{"num_hidden_layers": 8, "hidden_act": "swiglu", "positions": "rope", "warmup_steps": 0}
Each number is 128 + 24 x the weight over its row's rms, rounded and kept within 0 to 255. Layers, rows and columns count from 0. Numbers have three digits each. The size before them is the row's rms in percent of the matrix's.

# layer 3 attention value, 96x96, rms 0.173, rows 21-31, columns 0-95
080:094175123168112132127109145137098120091193131121138163125109096145139100160124174113087139119120154136109127141098122123153136144148112183146122123150116135184114152099123141174127135100144111148122157115104158111139152175106144143113126130111132101124124144133135111146184125097181123101
089:112154131162127155146084151123180123087158115138123104116100149114126137125165143164131140107117100158096128164156146115114118167076135139146127149102151127121171134127134111112140128148128093131132137171146163100135185176131174110143154070128140108121119107138160142122140155110114164117
097:113131131130114138099113146064125138128094145124106125107135108129117159129102189164107136116124135122128139136188160130101100141130150157115151124167153080118139088133158130169114113132110117138108123121132180136137104120083128160147133139103129142169110131141075167182128130116117089100
096:117162094139105142109182096171118144145117152131165137117160166114178142105110122165149114109152138099078097148108095143138145121174130101115145113118114152133090147099131134127108124126133134135130126130088151127138151160110107131094154111123095120106180117171165136116093170100150135133
087:128076155157123092135078161090141113052134123146125146156106147083155086104111151139095137106180108135121126142125147156114139125108115128131120141159173129085113114120113176150115120142133147132147123103136104085159102139129111104110088126114153123099103166143128114143119124149121122148
078:124143127151103157145134141150108121154100158117143171130142150113162095084146141139165112148152171065108089132148155153108097154136099154098152131129131144159136107118147123107110118129122077115156112151128123129147117148134153126121100119126069142121176133119126150128081114108197123124
101:159104148164094062146134080112076123105156107134132103138112134139116152129134132088101117128121121155149153122154101139096102144132170118172166124102137142145127066171136090150115111126150144141115115120108160079118152143137121150129153132133107140120077122155115111099092136099133123130
100:172106117150158114145105123098152159104160175170120163083090118131146124080149143188105090145124119141141164122151131106123134128138105128178078134099150178120148153093139114163171101134108142159133155130116145116122122143129135126139111105127141108121097151109103119159154133111125136120
105:150112152167082044124085101171088158098168108178147132124127149119135077134138161124143122143115159127115119145107118127127089104130116091123098158133153117137078155108116137146138121105138149137130110130130131098148171156139144140126133106113135122106118164142150112098108167120135118147
084:114150146101127119113105175118120098123155110092085123163172162128143074125159136134161134132146136169125096110145102110137121071117094120099126125090096144136153144104151118165148135109136122106090140134153118129150108108163143112105164145094081126103139126078147150159136123123120116091
097:064146065122142136144104124157143120179156151139129147110154154124107108129122094148141092104122157115150139154102131127084110139099141133093135151124111129139108130151111113161137095146122167109130103134153152125127165136120145085120132102148104115094179147154103132119111196113157105119
# layer 3 attention output (transposed), 96x96, rms 0.153, rows 21-31, columns 0-95
096:128108094186121107159155144156112131156164114136129139135140160170130148126133087162087154143131155157102159124132130161123088142105157136157177137160130099137161134153106112130131142155152135192165143094117120133131143132124114115134125095112150147121105104143164112133137096123075148090
099:105134154146149128125147129135123120132137112124132123149127114167113105133126156118142148193118138164151097110141119121111125154154062112174142143111156111169114128167181163116175148147131173191150139130131118138121168126086144092149119128141132111142126140142092109154108128160170103127
097:157110126132169122171157148106163119147117148139098155107145129133134108133118063139171139136142148079126124175131088116153137096097147164151141134143119089122124159119137143130142150063119091147124122071161126170175147123109130144113112128098141145137103128110163123133131103151118119142
095:107119150158115150114174127152123127104170103134120125146105139118131141125121114105168144134127087053160091145079138151114081135091098125131100134121163173124150103139132109089126113114175094103133119128110138111162100125143102115098119128062121116109134155147116133118169124150132117128
092:147150096118120116122115160128135125140141134126089108133132116103140141148128136109095160167140096150132109089108126116158152153106148100122143143104113135158175178133173173149176099101118123122146152139129175143108124154149135122124163153086170124160105078093121147079159148155119134125
093:127101148121131118105098128116127131117156120098115160164133102133120181126111127148143108107070132182106145136101125132190121139119126140175122111115128150112111153120122127150137087120147119125107111109161125109099141164093125129134108129115056153106112110136158112134183094115164110179
108:148128139126102136127102119111142088149156166111156168146188128152065126124117122114142095118135109147143163150154138061129092154145129063107116141143149124132125140118134125152124144136103100117147132129147092153155123141112113177112082158083116121165090136116095115120136131145132109119
107:098088115102139114101132086118119122139139111127153073147125089140135139129129163188104116152125132140111137154164120103081101143127122143076151116116096134133144137079115134129148164076125130173107103132141116131138188128098095107117161117091143104100125092123121142124148095124132152117
089:128126103140113128137078082099160097127150099116106163117118120121167137125112135093155112123144124142122110142143130120173107104144111136130117135146177145111122131143139158123100105166118142109117112126068169131161154128119124087107142132091118134120184076116135138111140113095083176081
098:169145111150127121136108107164076101149125151119143095116142104151126145194127095160161140098097117114142142151149134118169150131086071127161132142101147132148110092137117133102169133101126127132144119123108152081153159116163107122127103125156137100105137126123151169135121154129120176163
100:124107185091090084152156116115130123123116147104094118117154137125100126145096157080137159158174124125110090134130096132130106117160155103136144112124130122062132090141149147073143096111129088116134126140121127086168119160132153139138136106143112117103110084132137123135124091104122121164
# layer 3 attention query, 96x96, rms 0.152, rows 32-54, columns 0-95
090:151115140157151110090176161145113110155061138139174142099114155124125140141104134107121104113134146128151129105141140129140130111102140180137132172138112113101147101082163121113152125071148161124129129172147142088135124126119121156112146137121122114123164166163157096167116119174130145113
071:106169166059115154158182093114130114191191128120128131122128125128150134138114114157149114141158139123139154126120160133145144122200111114101162165114120159127146127132144071106090131138171146119136131115138104128112113150124108124156136136124129104119143118126119105144109117118173111133
083:149109130171177158096182122143152170092133144134181139121148136144145132139111097113117160101099167130151084119088134124147135112135094118149141149137107127106150139105130121106141115102175156153123149135186158112143146103122112140144153104083136117092160132133175132153147114129144150133
082:136179162047147093143140075099123095158175150127138135132122140107137131130134121129154142152151132155132141111122140124110158130147122097102142121175135139168124147132115092083137161155150111102148153107107112147095115125111111104151165135130125103137092093135112105127086095107158120145
083:142146118140085135156104143112149075087115126135099104131105098121128110144176141138142139126099127147147141119119103111095122090105104105141113151115157079140113141153090134107088172123103137124153106095139101140114120141140103116138120138149153091105088109135094191089131144104096083121
123:110138072168136147118143131168162186081148175123126144123173125167100124106129115073096167124116152130152093127105121147122104136133100109145125096121112129092129128139119121130133104100135121136117128113174163138170135071132111140123101078111140133118145140118142153090139162120127140122
114:117139127085141128165114112138112168155167108106106186104169158137091095110130184114115111145148115126101116167136104155110082117124130133120146093109104135142097119163103137114121080168087121119109133088150113146167096121161146129096141163115150134108122140102115126098131141119124147153
106:107110106148192173096140104121127154119152124173128168143149105135119132122122076102088164073125182122101144141159108149138120136177077129129182125127106155103116130139151151143124121123142147148094149136143149130160119110154138142112108107131143128138156147120167150112151135095123127113
117:118112120196147149084141113151134169097107161135156120121145098187124154113115141098117128131137139149142139107130131123151146145140145173130118124104093166078121106100133088134152099098166124122112119136118133119165145103153144152131132097109110124088180147128183133125132120169145148103
124:163113147115079116108122147082111051152136121131091150116111102108126079149103140148124131147160127152130158115123133092186151091115128137137131149093146105141127109090139131100104156126110100136145109137092087145131130142087135126119150171098136127117079138123103136105093109124109119109
094:133148109112142154131164121144164112114139159123151075129124133114093109092119110123121104136092121114139085101157133112143145147122135081147114143135119091121134144119166100182145093098137156084101179133141135082127115079147150101131079109132096115140149122085152108147115144142130163145
115:183116101159082103151134131141117081138104098123119106082097121117177155153126162116128113139168167172154132143106130088160124116075108161140135131144121109128149133122097109101129109140133173180118082151110112122127132150121095100111139111096143124124133127149136100141130138115111166118
096:105053164123096172154140130156152136154137110135087157112162123156126161171134123127142132144133118156124144117101097121099108151187126143127157146132159163117102135156114141111115103148107133133132111118128121135105140107192145132132127090101143133127097116156194139094147100132127125114
096:166109137086119112127141135105171172147118164155164102135082093137119128178122156117123114131127140125118109140111158170156152162166108114154116125143123123137116127165115141104110121137140139117160168107104126104151137146103083117159119109119183150137164132146166105159114129068111101117
101:129163091132151166105131147103157181132129113077129101126120189130155091092157152116103118151085112099107140124162121117149106127162114132157116123140134173151088130135141099122113150143140153095132127140117135157109148137137121082126118146159127085173170143143113101132109166134124128099
103:135112123130132097131143151078079136110073139129115137154154131085146116164129115121111161148115153108147144120148098111168162138124149072145130149147133089116117078129137131132113144120138155185100165141103110116105098129098095143132103152110119164142142117098130158103174101097153119141
089:110171138129103089166134115140158130119095096187133129102138120132133132145125120123111122107139126136125103094163142117126183096160153144123078096127119135082150133131105094105140093135123182167149137143099138132103144130135114098135135178104092154108112162103108158100100143096098106129
100:092117140105120120135102133148146168144103119101167131148103144172144115104105147111092137131118106129142138138133107092157155092120123125145152125125112129128072106116126129095149100100101135096097116113129144150156052104141104134135100137137150143114193114118161066117132139125159086123
097:181113109159094118138179120152160091102130116132127160123137168100137130150109086136091116096153119136130108136126092096121188098178126127119106159126146138118115107089166073122143109129132130089084166133142137118149127157128101106127146121127126076134118112104146107129133126143165115135
101:145133126154146153082119132173098118123081154164127110118135145123123156130126113158132159116094115043141114139149106097102107149117185114122141146118118140133129158176146163140137131137139169125172065133117135134101107167128077123149116126129125118103158133097113125123124150132103115127
094:120100127129130135114115131079166052110103116117093139098116161120129117120110149150148121115162094111122126167100104143102097103091128136175093115120100129123145098126194137129161141078158121179108146134097089114124128131109092088124115136134105118135111112148119141161139126137142113138
098:117111082154107102116175102137133146132148152120113129119103102163105155115128174127107148127156105117096128161109131126148126126137105093127165116089175108093137166133105109124105174123119141195171112107161109140092142131139123137149126132076107122134111110130121157106133148159095146085
092:158138140105125134092081165101115101148139130168116135123100124167149126117141186138113127152124172100120130135139134159142108119091107143138094118131154133085107135150154147117106138134113131112076151148093074133102145105163108133211127140130108139131102094113116151146107105152136143143
# layer 3 attention key, 96x96, rms 0.147, rows 32-54, columns 0-95
080:148121092104185130098130131147135149096110112132140118160114112108144136129132105125136160161105131083100067126105115136126135128092113117156104097112111148167138150123106125127142114132123155065121137142092131125173190142122074146140117126108101139082131141164147113126140093107172123116
096:134147137099193137097130096140174156137157140169172132095139074153118140109125085134117140092106151100137098138142128158142139132147151148132138134133078163116141144133139133096182139110129135126149111149110118086121121144130129140199155103111146118086118160137162133133105107126137136122
086:112145116089167150124191107137137132100118160099151135120137097121122101125151100109112140108129120135140116144157124192123130140110131128157078125120141146099134126122129128150163107101139130097113136155070147133153108139140075153130155103123090146114171177096131145151154122158179149148
104:129139114093147133102151097104169179141158147127179132149145101155087119131146101113095121127111158100137090111119147177151138105115146156135120134120096145125128178152154164094139079103125120166106115130109104121141099127176106145163141098121131151121144148127161126120137095133155174124
120:132108145155070099150098151102122122152154115170081116134108149088146138152098149135154101133162126123113154121102131065154130095111130114096135115134132095158118137137124132107090171191114108134131127143147100139095127141092149099102108133126122112178100114158100146139129150128093128120
091:155143152114136118149123121112096080112119134118133092119100108126145199175121091166169145111110128150126107089132151099138130106126128098117157166141105117119133111127123107153098161174148161131153149175153133169123165105109134142171159160114142121084155141127116142138146157124151120128
079:089105148146156155125125099162107161144140137095126167147128162117138123111076142111099087177120112067178103082118137120128154156123124150131123129147132133084103129082109102115137121125130124089135150118068098098138120110129116113130096131142135131107165134149111125141161111162152104109
120:109141142098157125161132144154136117169107140087167130099134111167149090135117094133100125066136146151126081123169110156156133126090151118141101125122091121081132143145161137134165115115142118148136104151111125122158130127134111141149176150114103107082164167096141115163145136151150147141
122:115112156144193109112113110155124119127141141111153113097169117188119170099129111132134130155128165107128113119138154120118097161127132125090144135136089104078161108179154126149158112123158146105106146125143153119131133105153100096135111072138115125111169134086160139171109137125135126151
154:154152133127130129107120126106165139133130101150091135147083171083133101144121154125136098163125089126134158125082103132119155119117112128133118101116157129161087108091090104080082156139105107128140140126121118125112141138117155118131114179109126119133095101199094101109110117117110082112
088:107133142106164143096129174142103116130134161151133103103109114100177156134139102184136129101143124155120141136131120112103096132075110141151106143129135151155124150097117144128101151131143108109125094158098117161135148149113134099131171096126161102133159132147068121159151078173111119161
110:154104178112099102123146145153097107131143130167087141143094161130166140127120124132131118145146115131139144122120131052123113117138138149120175091129152143126150122109098100165093154158125131099142182113117134140109101110117155136107111160108124128176084123153120183117146110140111096097
100:134193116102150151123146094124141156169130172153130121126162113091151125100121142168147122131116094111183149145165117108120148128135116133158124118114147146150114121102117123167108146132113160119127140115086175132101102119096153158115147111085139151131074132120115146092116092165161110155
092:145184138116149135133152126131152166107109129136138087103133157145115122133116097127142106132108119149141118143120129094082144143154177151128104085129096141160133154114099146142160137109104146120124111186104092103099135174136111112104109113120108079122094127175087146139107129116093103174
094:150102115096134107150150158103165134143152144176165163139146129154108133152099115138112115109132149118129085175102115139162158114124136180156121133156125115105165159158145126140154081078120126124126101143098127120153130116156143102131142103105118165105168110127104130096147086106137167161
091:135156134177156145113115094150136093127103137135116095117153105092122164128113112142145143137123175141170135123104128141139139177110119148100123093141126095117139208109154120086146099130134144131124149088141163141172120107174120111118140130154116114113153124148133119167126096079128162150
099:167131117115104143163099100111139083166105125160087123158125115092093121126114160089128132165160123133094142157136155114116141109081108135101114143130109113177120120118122138138149130103117108166101126160141103117157125140059129172085154132163141099128134109088118090152130131114114123131
091:125106100148176145145106151070130106095087144172116112154160150115155151109089090120109113128129123133103129152140140116139166103145123115135118154181102132113124142125138137150135128137164076080118162104117128107141132137106139138142156130132125100135122083106116173120139150130077131069
103:138138175140107104133156164127119155160118107058143133154144137156128118140107142138120147146104191137161108135113157141153138118104107150134135123104095086129120121171206123178142149091111118131142101130104117120167122124128142142153132093130120153155159146114143108124089113121142161116
089:080130114086131111124093158113140100125123159101143122104091139130165135150110137100125084119110079162135143131143142137106120161101153108128103115133093148150112148113187110139138113162153142117111155129147096159178118124127174142102127137144119140147150136142133189164103098103141094155
093:115142050121129186078111128188121156113119145129137107104120145182119100120138117140112076126090135139138161121125123135123123138140106137117172148103138093147121168119110143095128108161104119105130118133146129121114150120122165122123118107115159104080186120128105150140130121085108129125
097:133104120140117179136137115134135148157143144142132145131169132091116141146110108143135147154146138113149110115142160138144106137137140145131105057171102166123124136119074139145090104144139112152144125148101103146126094128156154152131134102106126118156137136038147131089154074115147153146
103:112150125156096120141133119182111112154105117111127133099117125075114112147138113180133113141124097138122118162136100118095177123130096128111114157114121106134117102094082127132116160170118088137126090150119127139100109142123097118094175116169110118130138152130064137127112173114090112095